Weights of a small transformer language model: normalized queries and keys, 612M tokens.
Each number is 200 + 40 x the weight over its row's rms, rounded and kept within 0 to 999. Layers, rows and columns count from 0. The size before them is the row's rms in percent of the matrix's.

# down: layer 13 MLP down (transposed), 1792x448, rms 0.0455, rows 770-780, columns 0-223
# gate: layer 13 MLP gate, 1792x448, rms 0.0499, rows 771-780, columns 0-223
# up: layer 13 MLP up, 1792x448, rms 0.0472, rows 771-780, columns 0-223
down770,095,178,204,234,179,215,186,244,197,223,152,268,247,225,215,217,185,276,206,147,257,130,198,201,184,211,165,130,221,247,150,234,202,210,229,170,211,235,208,158,224,276,151,216,153,216,247,138,218,217,180,209,69,179,221,219,263,139,181,267,218,180,163,246,259,194,158,155,178,230,194,159,137,240,235,190,196,206,153,200,120,201,220,155,233,216,149,219,288,279,233,198,218,218,160,277,163,193,257,164,178,222,155,169,175,193,146,204,159,168,238,108,203,214,225,214,284,140,250,245,185,134,202,181,184,178,274,159,190,281,124,179,168,206,219,258,248,195,203,278,195,138,210,159,216,170,231,145,219,204,215,204,214,200,198,205,186,236,198,185,170,227,134,188,159,242,191,166,163,120,216,110,219,191,147,274,209,191,169,176,248,240,139,302,246,209,136,203,185,150,217,212,135,212,239,238,213,175,229,122,186,217,164,175,239,165,188,181,154,136,235,253,233,167,184,172,196,216,238,191,266,189,245,240,144
gate771,103,214,243,177,248,266,124,173,198,185,186,107,174,138,213,182,248,242,198,254,250,215,183,211,197,218,197,258,170,127,235,235,226,144,185,248,313,218,229,248,110,156,187,230,174,193,194,245,195,283,234,264,223,124,260,177,183,269,166,156,177,147,167,202,160,182,125,192,162,242,253,117,227,159,158,200,149,160,222,210,159,163,183,227,207,163,223,187,230,194,210,213,221,308,239,208,224,170,166,236,210,229,247,143,245,176,243,231,189,186,200,208,134,222,176,179,209,224,166,175,212,227,169,163,177,177,179,208,256,144,186,174,265,226,235,180,204,165,217,276,203,225,217,210,271,196,184,164,139,201,221,213,178,211,207,260,208,231,151,185,179,220,226,231,195,205,135,145,266,238,187,213,115,194,248,166,195,226,250,192,173,202,255,254,142,220,203,176,182,225,220,197,277,229,179,193,208,219,172,225,224,188,168,196,234,209,266,187,223,225,270,261,134,198,210,179,231,189,216,151,208,209,225,175,205
up771,104,191,128,144,164,234,163,187,180,195,149,233,169,113,174,94,280,169,239,233,201,211,159,247,154,189,214,274,224,216,139,171,277,131,170,190,209,239,195,186,224,210,193,178,219,229,210,166,199,231,184,201,138,185,177,306,205,226,239,236,227,243,222,194,195,217,189,193,170,263,232,226,162,226,210,215,219,186,246,182,189,185,126,216,185,202,148,184,102,269,181,245,262,194,225,229,149,207,280,207,189,134,229,200,214,180,157,203,230,166,144,220,185,221,261,254,197,283,221,268,260,231,210,156,154,254,189,248,181,164,211,214,202,235,126,243,267,213,197,192,172,257,239,244,128,129,241,275,176,201,164,244,180,171,199,189,160,243,178,226,202,170,205,188,200,202,225,200,207,144,255,226,151,200,243,134,147,155,212,264,210,159,208,213,192,209,203,224,203,177,201,174,224,235,190,199,266,181,197,205,151,179,143,202,239,134,169,203,195,195,210,155,172,173,146,182,264,155,217,257,154,212,207,248,219
down771,105,246,156,169,177,244,193,235,172,186,236,230,152,136,199,112,227,159,191,199,223,167,120,169,122,154,201,202,177,191,272,154,201,220,191,238,160,171,226,231,185,249,174,161,122,234,226,203,201,155,257,151,202,167,143,199,208,202,250,219,208,224,159,235,210,247,228,200,140,164,169,200,170,197,240,171,248,115,223,171,282,119,262,161,213,212,209,210,178,221,263,214,257,147,206,195,174,203,162,200,153,200,180,175,230,188,219,184,169,188,190,212,205,215,205,168,159,199,217,214,145,283,154,129,190,203,241,235,161,164,232,246,148,206,176,167,217,167,236,209,202,165,206,165,215,239,190,0,251,186,189,159,93,262,194,261,218,240,172,267,204,199,243,193,138,248,176,212,207,109,155,239,188,167,146,198,220,197,160,237,207,207,201,164,166,119,172,229,197,143,261,124,218,222,236,328,224,187,205,165,195,171,200,243,194,261,157,217,202,183,146,243,234,236,123,92,139,218,186,232,235,213,202,191,244
gate772,101,252,186,269,144,204,178,187,170,169,199,210,191,197,223,200,121,242,178,144,210,190,217,163,191,172,236,217,145,221,162,241,198,232,208,254,197,165,179,179,200,147,89,216,198,186,236,227,283,210,237,160,165,157,190,99,170,105,178,258,164,188,205,165,105,233,257,228,202,187,187,227,150,240,124,171,262,246,220,225,168,187,183,161,177,131,195,274,162,210,225,214,147,198,156,184,229,224,197,199,166,248,241,215,153,194,148,143,251,206,174,235,212,158,201,159,236,241,192,176,156,243,245,220,212,225,267,192,195,276,199,175,189,166,223,247,181,228,236,242,157,188,240,182,166,268,197,197,223,220,199,95,178,119,243,228,290,223,172,253,187,185,208,253,145,183,233,164,213,165,154,99,181,253,158,253,290,178,159,262,222,195,226,172,172,178,193,203,163,236,205,110,190,163,150,232,222,198,239,149,161,215,151,194,272,210,263,167,228,200,204,209,251,197,262,113,180,176,248,182,263,223,246,242,252
up772,106,245,195,164,217,201,181,241,172,231,256,120,209,220,179,258,188,185,105,179,178,153,148,146,164,166,233,166,162,220,210,168,209,150,190,185,201,238,255,264,172,252,236,151,179,153,184,115,99,201,146,216,197,229,179,169,230,223,202,164,88,166,152,162,258,222,181,188,177,216,181,175,209,201,250,188,163,141,250,287,174,294,119,229,237,195,218,102,243,243,189,149,190,154,142,214,188,216,300,257,172,175,185,181,322,253,251,257,197,182,146,244,193,254,167,197,167,172,258,202,185,171,160,208,156,107,228,223,220,193,234,189,212,201,185,210,183,179,190,184,163,185,189,197,244,230,263,148,186,169,226,202,207,231,170,152,136,156,243,245,215,214,198,150,162,264,257,195,247,147,194,227,220,129,124,216,218,175,223,183,235,198,189,234,212,216,196,281,217,181,214,238,187,164,220,163,272,195,152,178,137,234,163,180,212,217,187,207,183,145,150,157,148,185,189,243,163,155,189,258,230,213,258,190,191
down772,101,216,249,211,206,188,148,126,153,163,279,176,184,213,206,195,160,156,158,218,173,131,187,182,222,310,190,189,177,163,148,142,206,164,245,220,168,105,209,203,170,245,191,186,160,169,189,206,188,233,234,135,191,168,227,236,184,189,229,163,188,149,268,227,155,167,176,116,101,169,255,182,187,191,247,132,204,219,213,212,226,201,244,207,127,276,228,106,192,186,204,181,211,171,192,167,110,186,154,214,230,148,179,247,185,213,218,199,243,125,252,187,217,219,194,245,184,143,212,236,184,276,251,217,197,194,162,270,255,228,190,171,206,225,174,177,210,262,250,139,113,176,221,132,231,207,198,217,163,173,250,226,141,160,180,125,229,130,281,167,265,189,242,246,209,235,220,179,250,150,184,248,151,221,195,174,219,188,232,161,192,195,189,205,166,168,201,162,192,214,239,196,222,225,201,280,202,249,164,194,239,217,226,227,164,235,274,223,201,157,169,159,158,199,264,269,143,303,155,229,168,169,177,190,267
gate773,097,212,184,193,209,284,208,241,200,199,221,210,202,208,166,191,191,242,166,193,226,136,215,171,205,202,129,230,225,110,198,178,235,182,186,229,189,176,221,249,230,180,149,246,133,143,166,187,196,282,155,152,228,204,152,184,258,154,228,149,204,199,243,163,186,147,205,240,158,189,216,179,165,204,174,265,226,232,167,157,205,175,204,159,193,221,136,201,159,119,179,215,196,210,166,152,246,172,193,153,179,250,217,198,211,248,240,180,259,239,193,229,241,194,321,231,199,171,221,216,196,252,141,188,89,219,210,273,194,215,134,234,155,149,214,207,185,228,169,228,144,175,241,161,259,165,195,286,198,134,156,182,164,227,151,85,168,184,134,249,203,165,202,223,198,239,165,211,254,235,198,157,280,201,178,197,273,190,207,203,200,157,164,165,167,234,168,164,218,195,170,251,135,138,210,209,218,213,189,92,223,256,190,183,232,192,160,228,230,210,237,173,161,219,163,135,199,160,242,261,248,141,234,182,170
up773,101,243,190,194,138,203,268,246,160,242,272,162,168,138,211,210,230,178,155,197,256,193,252,184,229,212,255,210,221,227,198,191,185,194,168,195,226,276,200,215,213,185,216,173,226,214,191,188,84,234,238,148,202,308,294,236,198,217,185,202,233,190,241,192,240,217,204,214,185,213,184,214,267,121,153,234,209,196,158,223,228,136,215,224,205,193,210,230,237,148,153,243,227,152,224,139,204,220,186,170,185,173,109,155,274,239,238,293,252,199,234,221,177,213,241,173,256,175,234,209,260,174,244,230,300,175,236,178,125,168,196,319,240,201,198,142,207,253,263,100,128,191,195,240,216,184,168,236,189,191,238,255,192,204,161,146,140,214,188,139,171,196,249,215,215,163,185,238,154,146,128,93,205,123,223,248,286,218,214,253,187,177,206,156,247,162,214,174,145,182,180,134,210,178,280,248,203,204,210,147,116,188,166,205,175,225,215,150,120,132,292,232,94,156,186,259,209,83,169,210,200,156,226,153,188
down773,093,231,221,170,265,154,217,193,264,143,252,174,104,138,291,260,282,197,162,197,204,229,176,262,258,203,181,203,220,212,220,215,175,165,195,168,287,218,242,264,167,234,145,201,231,183,165,184,217,197,145,222,174,166,201,256,120,150,213,224,130,229,204,121,243,233,205,214,169,230,180,223,243,96,184,193,206,229,232,175,200,269,228,217,241,254,194,233,152,183,162,235,245,213,180,192,185,200,193,247,201,128,224,168,223,143,165,203,197,165,224,137,261,136,203,190,126,188,214,177,220,141,169,205,159,196,200,195,250,226,317,238,195,242,242,153,204,149,196,171,214,229,199,141,234,172,181,212,130,193,158,188,167,247,269,172,236,152,224,206,190,135,247,183,127,166,217,197,193,164,224,182,198,194,192,251,222,177,196,223,226,230,181,218,182,220,179,259,175,153,262,213,217,192,304,241,190,149,237,183,269,182,185,192,219,204,218,158,279,195,197,214,217,163,228,203,222,223,268,170,113,218,148,177,148
gate774,095,238,174,204,174,183,204,168,124,192,188,192,184,159,215,189,215,226,283,78,227,211,224,220,221,225,201,234,152,203,285,176,207,162,226,233,170,221,270,178,210,175,202,207,168,199,165,172,188,170,212,252,188,170,182,194,231,243,203,184,157,234,165,218,206,255,191,138,217,162,240,245,161,189,148,186,191,207,236,272,209,162,144,190,183,209,225,214,224,198,155,171,234,199,244,153,245,103,234,204,204,278,181,191,168,263,178,153,219,216,222,132,220,196,173,217,264,212,251,157,280,223,237,123,203,177,156,175,306,187,170,146,169,151,160,174,173,285,217,163,183,210,247,225,306,220,220,231,219,185,225,140,219,153,239,215,247,223,214,185,205,247,225,157,165,254,249,164,123,192,138,179,230,173,217,210,221,186,165,229,138,253,157,184,217,157,187,203,211,224,202,100,210,227,194,155,183,165,208,212,288,178,222,337,146,206,291,172,156,203,241,222,153,217,195,172,182,224,162,172,239,192,320,181,97
up774,097,190,194,165,220,213,211,130,232,160,201,185,239,264,199,153,207,190,219,193,182,176,191,215,176,183,269,199,146,169,238,216,232,208,295,213,215,136,188,178,157,192,291,107,232,169,216,188,217,121,219,271,165,116,235,183,122,191,180,178,214,199,206,218,198,169,220,249,237,207,224,189,241,157,212,231,131,148,211,253,258,141,215,242,98,208,156,144,187,255,175,191,229,223,225,140,200,164,194,215,207,214,157,191,203,236,206,291,167,224,168,188,190,222,189,159,197,240,227,163,248,159,204,131,224,249,175,175,215,188,158,165,180,231,99,200,210,214,233,163,205,189,123,131,212,145,177,123,166,235,178,176,148,271,172,282,209,161,232,211,97,214,184,240,165,225,226,219,238,192,224,160,166,230,169,139,293,181,177,220,185,227,155,191,252,165,229,220,261,137,177,209,178,180,212,272,286,189,191,225,243,207,226,208,154,180,225,224,231,239,152,259,200,219,168,147,216,151,137,191,141,154,235,126,204
down774,097,143,229,197,246,204,210,197,239,127,214,253,212,143,218,222,228,183,213,165,182,205,151,116,114,204,160,205,182,180,189,197,214,214,256,262,254,202,189,192,217,202,188,177,250,216,201,215,217,197,250,173,200,192,209,209,247,167,123,154,204,193,179,187,171,246,188,224,227,231,179,236,195,224,209,167,153,229,193,170,116,172,206,208,178,183,296,230,292,146,193,209,202,168,141,239,286,183,253,165,222,161,129,187,220,151,201,157,268,248,173,178,191,153,199,169,225,214,179,132,146,240,196,252,159,150,212,139,239,153,204,266,197,296,198,256,199,200,221,270,201,210,246,236,166,153,227,123,224,308,187,152,245,251,213,202,189,306,105,153,212,236,234,215,250,181,237,213,173,229,238,167,166,204,230,185,186,188,197,253,184,213,166,178,260,227,178,198,190,190,139,174,164,156,217,167,204,210,229,179,275,119,178,183,177,194,163,168,187,251,199,207,196,237,283,118,236,155,236,233,129,215,299,223,206
gate775,105,157,191,244,165,211,113,179,165,178,298,141,115,206,182,237,187,253,163,223,203,131,191,118,107,193,258,167,223,141,191,177,235,187,166,208,232,186,254,193,137,166,186,221,153,187,124,196,171,213,140,202,273,226,209,249,163,188,224,161,164,188,219,166,213,208,215,196,183,228,244,175,167,127,217,231,175,247,105,194,201,228,191,207,211,222,205,292,202,230,197,194,234,211,246,184,287,159,121,230,200,223,201,202,189,189,233,163,258,193,177,229,168,166,262,197,217,181,230,153,192,246,213,125,248,183,171,174,195,169,126,221,180,169,267,235,163,193,200,247,186,227,171,183,213,206,234,202,121,161,193,197,188,191,161,259,220,151,192,191,173,175,198,144,202,188,205,216,239,242,218,102,184,209,198,180,237,194,154,190,262,191,214,148,131,158,194,171,199,180,205,156,105,201,261,223,110,196,177,211,143,152,213,188,232,177,213,225,296,255,235,228,82,259,214,172,136,228,269,196,182,205,181,171,238
up775,105,169,130,122,163,245,209,190,186,163,261,226,200,188,219,197,151,152,247,184,162,265,255,232,278,179,215,202,221,257,272,200,201,148,212,218,215,151,165,190,190,155,186,194,163,144,234,197,199,190,301,129,172,198,224,208,224,274,181,237,150,135,249,271,151,144,180,226,147,111,225,234,262,193,179,209,220,260,188,154,202,191,147,217,197,222,126,220,276,225,154,236,168,196,237,200,196,196,232,210,261,123,161,138,204,210,284,223,186,189,178,185,181,179,211,155,233,136,233,294,189,180,193,289,289,184,267,199,238,172,254,163,154,201,131,245,264,172,237,160,160,229,209,215,240,160,220,194,197,254,328,139,203,175,236,239,171,164,205,261,193,216,196,173,221,170,172,208,227,150,219,193,167,215,315,222,184,188,184,179,129,233,200,171,196,122,232,288,198,202,174,187,236,209,248,261,166,157,246,201,225,171,189,248,206,215,190,196,202,246,180,215,188,206,229,199,198,206,212,195,224,206,190,184,186
down775,105,205,163,105,169,239,253,196,179,181,197,215,260,239,219,195,213,234,171,250,74,144,172,215,191,136,189,214,144,226,192,268,203,168,166,163,222,224,214,226,214,159,171,155,205,229,181,208,203,156,174,222,148,285,278,266,183,249,230,286,181,187,156,176,177,213,213,204,244,145,144,163,254,119,131,149,197,225,219,211,241,169,239,185,250,193,192,244,173,261,200,251,222,183,169,219,250,161,166,222,265,229,140,176,135,220,150,139,195,248,197,183,221,169,133,164,227,238,210,213,124,220,205,289,271,203,206,171,152,216,164,138,147,129,171,188,277,243,252,218,195,203,185,208,202,196,158,179,156,216,211,192,239,216,216,172,264,162,128,119,237,181,187,222,216,275,160,194,182,240,213,198,216,203,246,245,228,183,181,198,229,226,154,191,162,170,167,179,210,196,246,184,198,246,214,115,201,164,204,112,127,205,196,176,187,206,156,243,221,194,183,255,135,231,201,122,203,136,168,243,152,208,170,243,221
gate776,097,193,236,204,249,174,132,251,174,129,157,263,229,138,205,210,143,226,198,218,250,176,203,201,126,189,209,162,161,227,206,187,159,188,211,212,174,169,233,208,174,160,195,237,279,182,202,222,246,212,162,171,186,166,204,184,228,265,156,195,173,230,277,157,168,228,201,191,140,246,221,255,209,222,225,158,132,144,254,297,259,116,219,178,116,255,178,213,190,158,232,163,226,198,161,255,242,191,201,260,200,254,227,266,218,194,185,153,139,163,155,185,202,186,138,115,193,240,229,170,187,203,275,168,135,197,162,215,221,196,162,213,214,158,194,189,191,246,227,192,214,227,186,223,191,145,169,198,162,157,205,192,178,249,188,168,264,261,221,185,245,208,158,208,189,112,178,118,158,284,203,216,237,196,195,110,136,201,194,230,206,148,177,242,155,135,171,187,208,233,207,176,265,197,167,281,263,169,165,247,140,207,196,205,250,139,261,126,178,151,244,124,226,185,249,198,141,203,206,177,237,198,293,206,274
up776,095,241,175,184,249,239,189,171,172,193,211,122,196,248,267,153,201,160,208,182,169,214,179,178,263,199,226,162,197,167,223,200,288,169,222,201,200,203,224,128,267,197,238,127,163,218,227,172,153,164,197,263,119,157,191,166,311,134,207,205,196,155,218,264,166,200,193,188,190,196,210,258,252,225,206,194,149,254,220,209,194,206,220,222,234,147,221,165,231,195,170,231,190,238,198,228,162,250,205,200,256,231,214,190,197,165,217,126,226,196,212,236,160,183,186,188,202,163,157,215,215,151,205,223,206,159,261,149,209,120,173,229,201,182,320,249,291,185,235,270,208,221,146,264,219,211,144,192,195,243,295,185,162,232,243,193,270,212,247,170,319,234,219,263,224,224,147,153,183,230,183,167,252,272,197,264,223,146,199,145,235,201,185,173,215,217,209,238,184,164,191,157,129,152,236,284,133,193,194,193,152,166,182,228,234,245,179,228,229,216,193,207,172,149,214,190,170,212,258,69,188,180,183,175,147
down776,096,145,219,205,221,253,301,178,258,222,232,223,147,184,231,264,289,195,231,172,193,225,204,155,213,230,215,237,190,228,86,203,220,168,211,154,244,190,185,179,241,217,161,246,168,237,218,204,158,189,202,169,234,228,199,215,90,206,192,188,182,167,193,196,124,184,160,165,191,247,217,210,196,191,184,220,160,289,205,227,239,203,209,306,228,271,172,197,214,192,148,157,216,172,191,230,212,189,141,180,181,219,183,307,236,207,195,157,215,225,270,153,143,172,210,219,178,260,200,241,160,231,272,175,218,221,219,229,227,187,126,174,210,213,260,183,239,139,224,219,211,205,246,217,160,132,164,109,233,222,238,146,149,239,145,150,203,198,126,173,166,128,133,308,198,171,151,191,199,222,228,201,311,241,146,275,188,175,114,228,168,173,264,238,192,203,262,162,197,213,202,267,189,114,251,159,168,223,157,155,218,150,166,155,190,183,246,254,160,148,191,198,246,232,162,157,231,160,136,224,254,143,219,221,244
gate777,093,233,121,218,216,232,154,196,241,101,323,181,189,230,182,177,233,171,152,206,191,186,151,238,186,261,251,252,197,149,176,235,226,207,181,194,192,190,159,176,173,193,181,171,272,157,243,183,186,220,168,128,230,216,185,106,181,209,197,241,206,107,126,264,250,176,228,196,227,163,214,166,167,192,194,200,196,268,185,183,144,218,187,184,253,202,200,233,208,189,233,152,163,202,171,208,238,138,189,221,186,237,158,217,229,129,212,250,191,203,201,209,212,158,221,207,170,245,224,172,236,223,220,211,205,136,196,174,138,231,207,166,104,97,289,186,257,117,88,254,187,196,192,116,126,215,151,219,185,182,217,204,165,160,229,198,179,231,175,219,216,249,191,187,191,188,287,235,194,246,178,169,219,174,193,229,216,184,180,211,205,195,207,142,141,252,178,185,171,218,226,175,163,201,252,175,278,133,243,132,174,258,132,255,196,231,219,185,248,179,155,248,201,247,132,211,236,196,236,224,171,187,189,200,167
up777,100,149,221,163,186,170,246,248,193,191,204,184,205,212,167,180,230,252,226,168,201,205,183,154,173,148,215,255,240,136,215,160,160,157,235,211,168,130,235,207,217,199,225,234,243,190,197,133,194,180,282,218,195,188,180,245,246,250,244,218,182,279,226,237,190,170,280,215,310,226,168,212,230,195,221,168,196,155,160,212,186,180,183,172,154,139,182,153,94,226,143,166,137,213,131,171,194,187,172,145,190,164,263,219,173,198,176,162,248,198,223,261,224,204,198,168,237,148,258,181,243,215,171,342,175,168,228,104,114,201,224,171,164,272,235,292,206,184,182,218,200,201,194,274,202,172,217,187,207,223,108,227,189,183,166,151,140,198,137,157,109,198,248,214,196,163,222,223,194,210,225,233,179,243,159,164,175,179,214,292,205,148,220,213,219,155,225,178,206,167,181,162,197,246,283,163,207,239,204,214,254,120,205,161,199,214,226,125,130,177,229,219,293,227,277,245,250,150,162,232,221,184,209,196,219
down777,094,210,217,151,235,261,154,296,143,237,145,120,177,253,163,261,256,230,170,166,228,140,159,171,148,208,178,169,180,210,184,229,234,217,165,302,268,219,306,229,131,227,205,231,181,193,168,245,271,219,221,253,198,292,202,277,184,250,263,131,191,168,192,226,229,236,260,92,165,213,239,210,228,270,190,212,233,219,134,239,241,112,202,235,136,254,211,251,221,234,248,220,211,180,211,229,163,222,220,224,171,213,216,216,248,186,143,160,240,224,265,157,133,228,189,172,212,171,204,200,254,224,205,209,229,207,134,242,212,237,282,202,240,258,177,250,216,233,257,219,198,168,230,190,188,165,170,213,120,162,196,140,157,260,210,190,174,163,234,167,195,210,146,208,206,165,160,256,264,202,251,166,173,181,218,168,232,220,199,142,266,210,188,191,211,217,221,157,166,156,183,215,153,139,203,206,207,142,194,181,249,203,197,172,212,168,178,249,134,222,229,208,229,235,217,233,165,201,190,149,254,231,202,225,248
gate778,095,177,187,282,265,230,153,268,216,164,231,176,277,181,221,260,277,271,205,205,162,134,244,194,177,204,238,186,178,184,257,204,196,226,203,210,186,238,201,189,136,169,193,172,171,214,93,146,186,141,197,216,195,101,190,201,271,289,248,200,277,169,288,248,180,232,287,205,267,237,266,159,240,149,234,116,149,205,91,241,144,188,191,263,171,265,164,239,243,192,245,199,179,181,241,233,232,164,210,203,202,200,164,192,201,195,252,225,170,193,149,171,161,213,272,192,265,265,127,202,247,263,210,128,200,162,135,245,164,130,270,257,203,251,183,204,204,220,140,152,180,223,188,219,236,200,209,239,174,177,148,188,234,122,252,224,191,287,153,213,175,146,176,228,236,110,235,225,143,151,153,225,141,232,157,186,169,191,266,224,179,257,149,150,129,162,235,174,167,249,221,218,201,160,223,203,261,119,130,215,210,209,238,197,207,140,192,167,196,201,222,212,204,192,184,153,143,161,245,164,254,192,238,238,231
up778,099,185,224,210,282,185,203,234,229,173,96,170,194,171,146,215,250,270,172,213,195,159,141,233,211,219,206,196,205,224,257,207,171,176,153,260,190,190,200,180,161,180,186,232,144,137,242,145,278,145,199,272,179,162,258,227,178,243,205,148,177,250,240,259,194,214,225,160,219,244,209,203,207,237,225,178,139,200,161,169,195,193,149,200,169,200,191,194,239,174,243,287,231,238,224,141,97,135,265,175,262,150,218,132,222,207,108,159,152,185,244,200,209,214,246,203,194,196,149,238,183,243,205,175,160,179,232,203,165,143,198,168,192,154,176,148,276,213,130,191,178,195,220,165,193,182,190,148,179,237,208,137,211,148,203,203,164,249,179,261,253,190,167,227,276,199,172,209,161,157,155,229,191,160,167,182,148,230,170,249,160,239,192,167,114,185,226,179,177,252,212,239,214,157,105,252,125,155,198,259,217,239,128,219,193,202,120,250,98,141,184,170,121,241,178,145,215,125,188,211,207,239,262,219,125
down778,127,178,256,159,273,162,388,163,204,217,221,185,141,243,177,217,194,202,193,182,238,171,193,218,223,200,201,213,246,215,178,207,177,216,198,190,197,212,185,186,157,197,236,270,329,180,204,235,226,191,212,172,214,243,197,180,186,199,240,225,168,188,176,179,224,245,184,393,394,175,238,207,192,172,180,233,185,186,226,206,190,220,228,244,190,231,180,181,183,167,282,186,180,263,148,194,309,202,215,202,203,214,185,207,183,216,182,197,135,188,197,188,242,182,184,210,181,199,183,205,191,191,156,246,193,228,214,189,203,171,189,153,193,165,181,242,193,176,163,262,175,187,227,187,171,208,200,320,163,192,245,204,341,220,240,211,178,154,103,218,228,203,199,188,209,176,185,195,187,171,236,170,171,208,175,241,164,194,159,205,198,163,160,197,214,222,254,185,199,206,219,201,203,196,148,0,202,201,206,225,243,198,168,189,200,184,187,184,182,174,223,219,229,239,195,41,200,2,208,299,198,212,245,248,165
gate779,099,107,257,165,172,269,194,155,162,184,194,227,248,219,242,199,245,228,298,119,194,169,242,242,178,192,187,245,216,179,239,185,277,218,180,178,128,225,230,120,209,246,166,165,266,298,143,219,184,249,220,183,253,217,233,234,215,245,237,230,202,260,267,191,184,150,169,177,240,212,225,211,144,176,180,109,252,190,292,192,245,223,261,225,214,224,180,241,258,208,187,155,230,192,281,113,163,205,161,200,200,203,197,185,175,180,194,220,217,198,174,171,237,209,228,236,267,230,148,293,186,212,234,138,206,216,273,211,222,162,182,276,203,248,203,200,220,106,174,162,176,163,216,163,181,258,199,262,170,228,223,182,194,169,214,234,207,162,222,223,209,111,187,228,180,181,216,214,154,208,294,162,170,218,229,194,166,204,218,187,225,213,199,202,210,259,212,222,184,191,107,199,264,287,219,130,233,210,222,231,195,212,233,213,157,231,231,190,160,109,230,167,216,186,271,207,174,282,232,144,209,126,267,199,244
up779,102,212,224,292,234,286,153,132,141,152,252,157,211,140,173,221,269,266,211,209,239,256,176,152,184,240,263,265,168,180,215,194,144,229,250,160,180,220,171,193,268,169,184,200,210,202,207,226,176,260,240,190,236,110,203,219,130,213,182,145,204,169,186,128,193,168,247,232,234,197,198,172,174,261,239,231,173,130,259,142,137,177,221,148,158,206,129,234,142,126,189,171,179,199,111,238,147,195,165,176,193,201,233,236,207,181,147,203,201,234,257,205,186,262,216,280,180,230,207,172,213,210,234,214,222,174,168,269,264,205,199,118,177,201,238,131,187,131,199,191,202,204,199,181,218,176,194,227,216,182,147,238,174,208,171,147,129,155,208,214,64,116,231,221,248,191,173,222,301,210,187,168,276,205,180,184,280,104,148,113,168,146,210,194,211,204,196,255,266,207,167,247,207,210,255,243,162,196,238,165,140,275,182,186,219,223,132,182,200,184,232,277,223,148,214,201,294,206,206,204,135,153,183,209,202
down779,094,210,230,206,156,217,115,136,217,199,235,232,157,180,222,240,277,227,100,180,206,232,225,192,173,207,269,218,222,240,185,229,213,195,280,253,197,191,191,161,182,162,166,204,217,209,172,169,323,203,207,201,177,222,167,212,197,263,193,253,207,193,133,196,219,263,230,153,173,160,187,222,263,203,157,203,141,282,226,209,152,195,199,204,206,223,198,181,200,178,218,233,236,238,127,277,210,292,174,187,151,178,170,147,275,140,203,231,230,171,200,166,243,194,201,157,208,238,142,180,241,200,206,266,142,139,292,254,133,221,184,191,156,234,217,145,228,157,219,250,134,235,177,169,182,250,242,285,184,184,208,228,201,239,222,212,257,229,183,196,198,202,198,174,192,205,219,243,210,191,182,199,150,158,201,278,260,159,148,187,162,231,136,221,143,213,141,167,203,232,210,232,226,163,146,229,191,182,185,189,220,193,199,252,141,212,155,209,159,234,196,208,216,154,195,241,205,225,185,182,258,193,256,182,221
gate780,094,190,224,228,187,151,110,210,239,189,119,206,156,169,217,145,137,199,140,246,162,214,247,155,93,179,239,195,204,121,149,201,168,255,125,253,180,223,167,198,154,173,197,173,147,180,202,256,282,298,110,202,194,155,216,188,214,196,231,233,210,63,171,167,210,201,195,171,157,219,196,207,143,140,157,219,235,188,175,202,238,200,210,207,220,144,198,278,195,219,172,163,157,241,162,266,243,160,221,185,271,257,202,182,245,240,202,193,256,189,216,263,203,197,190,227,208,119,196,224,264,216,177,247,166,184,180,227,157,238,216,240,274,237,257,174,173,212,201,211,199,210,191,247,202,178,271,189,201,173,170,243,181,277,127,141,212,238,177,271,153,226,122,200,185,154,194,185,219,238,213,156,203,132,225,189,172,154,179,142,274,128,120,195,186,209,188,159,133,191,168,199,111,184,214,186,201,193,190,219,184,229,223,220,204,219,237,214,284,189,212,254,198,282,221,195,266,284,203,187,214,187,249,200,241
up780,101,178,276,168,186,191,193,201,186,195,201,181,238,192,134,204,238,245,223,244,184,237,216,205,256,271,145,177,151,190,241,173,230,174,214,155,203,203,265,226,117,175,230,163,187,213,93,205,218,223,266,140,128,166,158,208,256,212,226,221,197,206,187,241,215,242,155,162,213,191,198,190,197,149,151,190,202,165,230,180,296,214,249,161,153,250,251,179,224,205,125,209,281,180,223,207,210,164,161,160,209,307,225,231,121,253,234,195,200,245,207,109,163,260,267,238,168,162,243,165,199,176,170,205,255,220,182,214,237,183,164,157,249,299,282,207,207,162,165,154,290,177,195,168,178,240,226,173,228,232,165,192,215,133,135,218,202,164,242,221,231,172,148,135,141,238,128,209,122,167,201,177,191,129,127,256,101,170,189,231,259,236,194,247,220,204,161,183,111,219,259,133,137,238,215,172,258,242,234,257,188,194,129,189,204,177,228,180,237,192,202,182,211,164,210,207,164,259,266,175,208,203,241,255,261
down780,097,245,200,221,143,209,174,189,245,174,244,256,244,219,187,196,208,135,237,166,198,226,174,191,176,160,169,128,158,197,137,218,180,210,258,134,141,185,219,193,154,204,208,170,122,198,223,226,149,217,195,173,233,193,160,178,141,227,118,236,198,148,258,244,174,249,187,216,155,107,269,278,186,191,199,162,194,251,245,166,187,230,223,237,179,198,197,155,188,299,123,251,183,181,168,182,208,157,179,222,194,137,197,239,184,206,200,261,204,181,148,182,163,162,252,187,198,200,211,162,175,223,180,169,189,189,185,204,302,242,119,167,239,228,152,170,241,222,133,136,194,147,241,219,206,195,160,117,240,275,205,221,151,174,135,252,187,181,215,183,199,182,149,192,187,263,174,176,243,151,183,229,162,160,166,177,168,216,127,262,193,244,226,167,255,209,189,224,147,145,217,188,186,230,109,231,148,205,157,219,195,187,248,138,175,140,262,146,220,209,249,150,242,215,150,206,169,235,233,120,217,210,217,171,167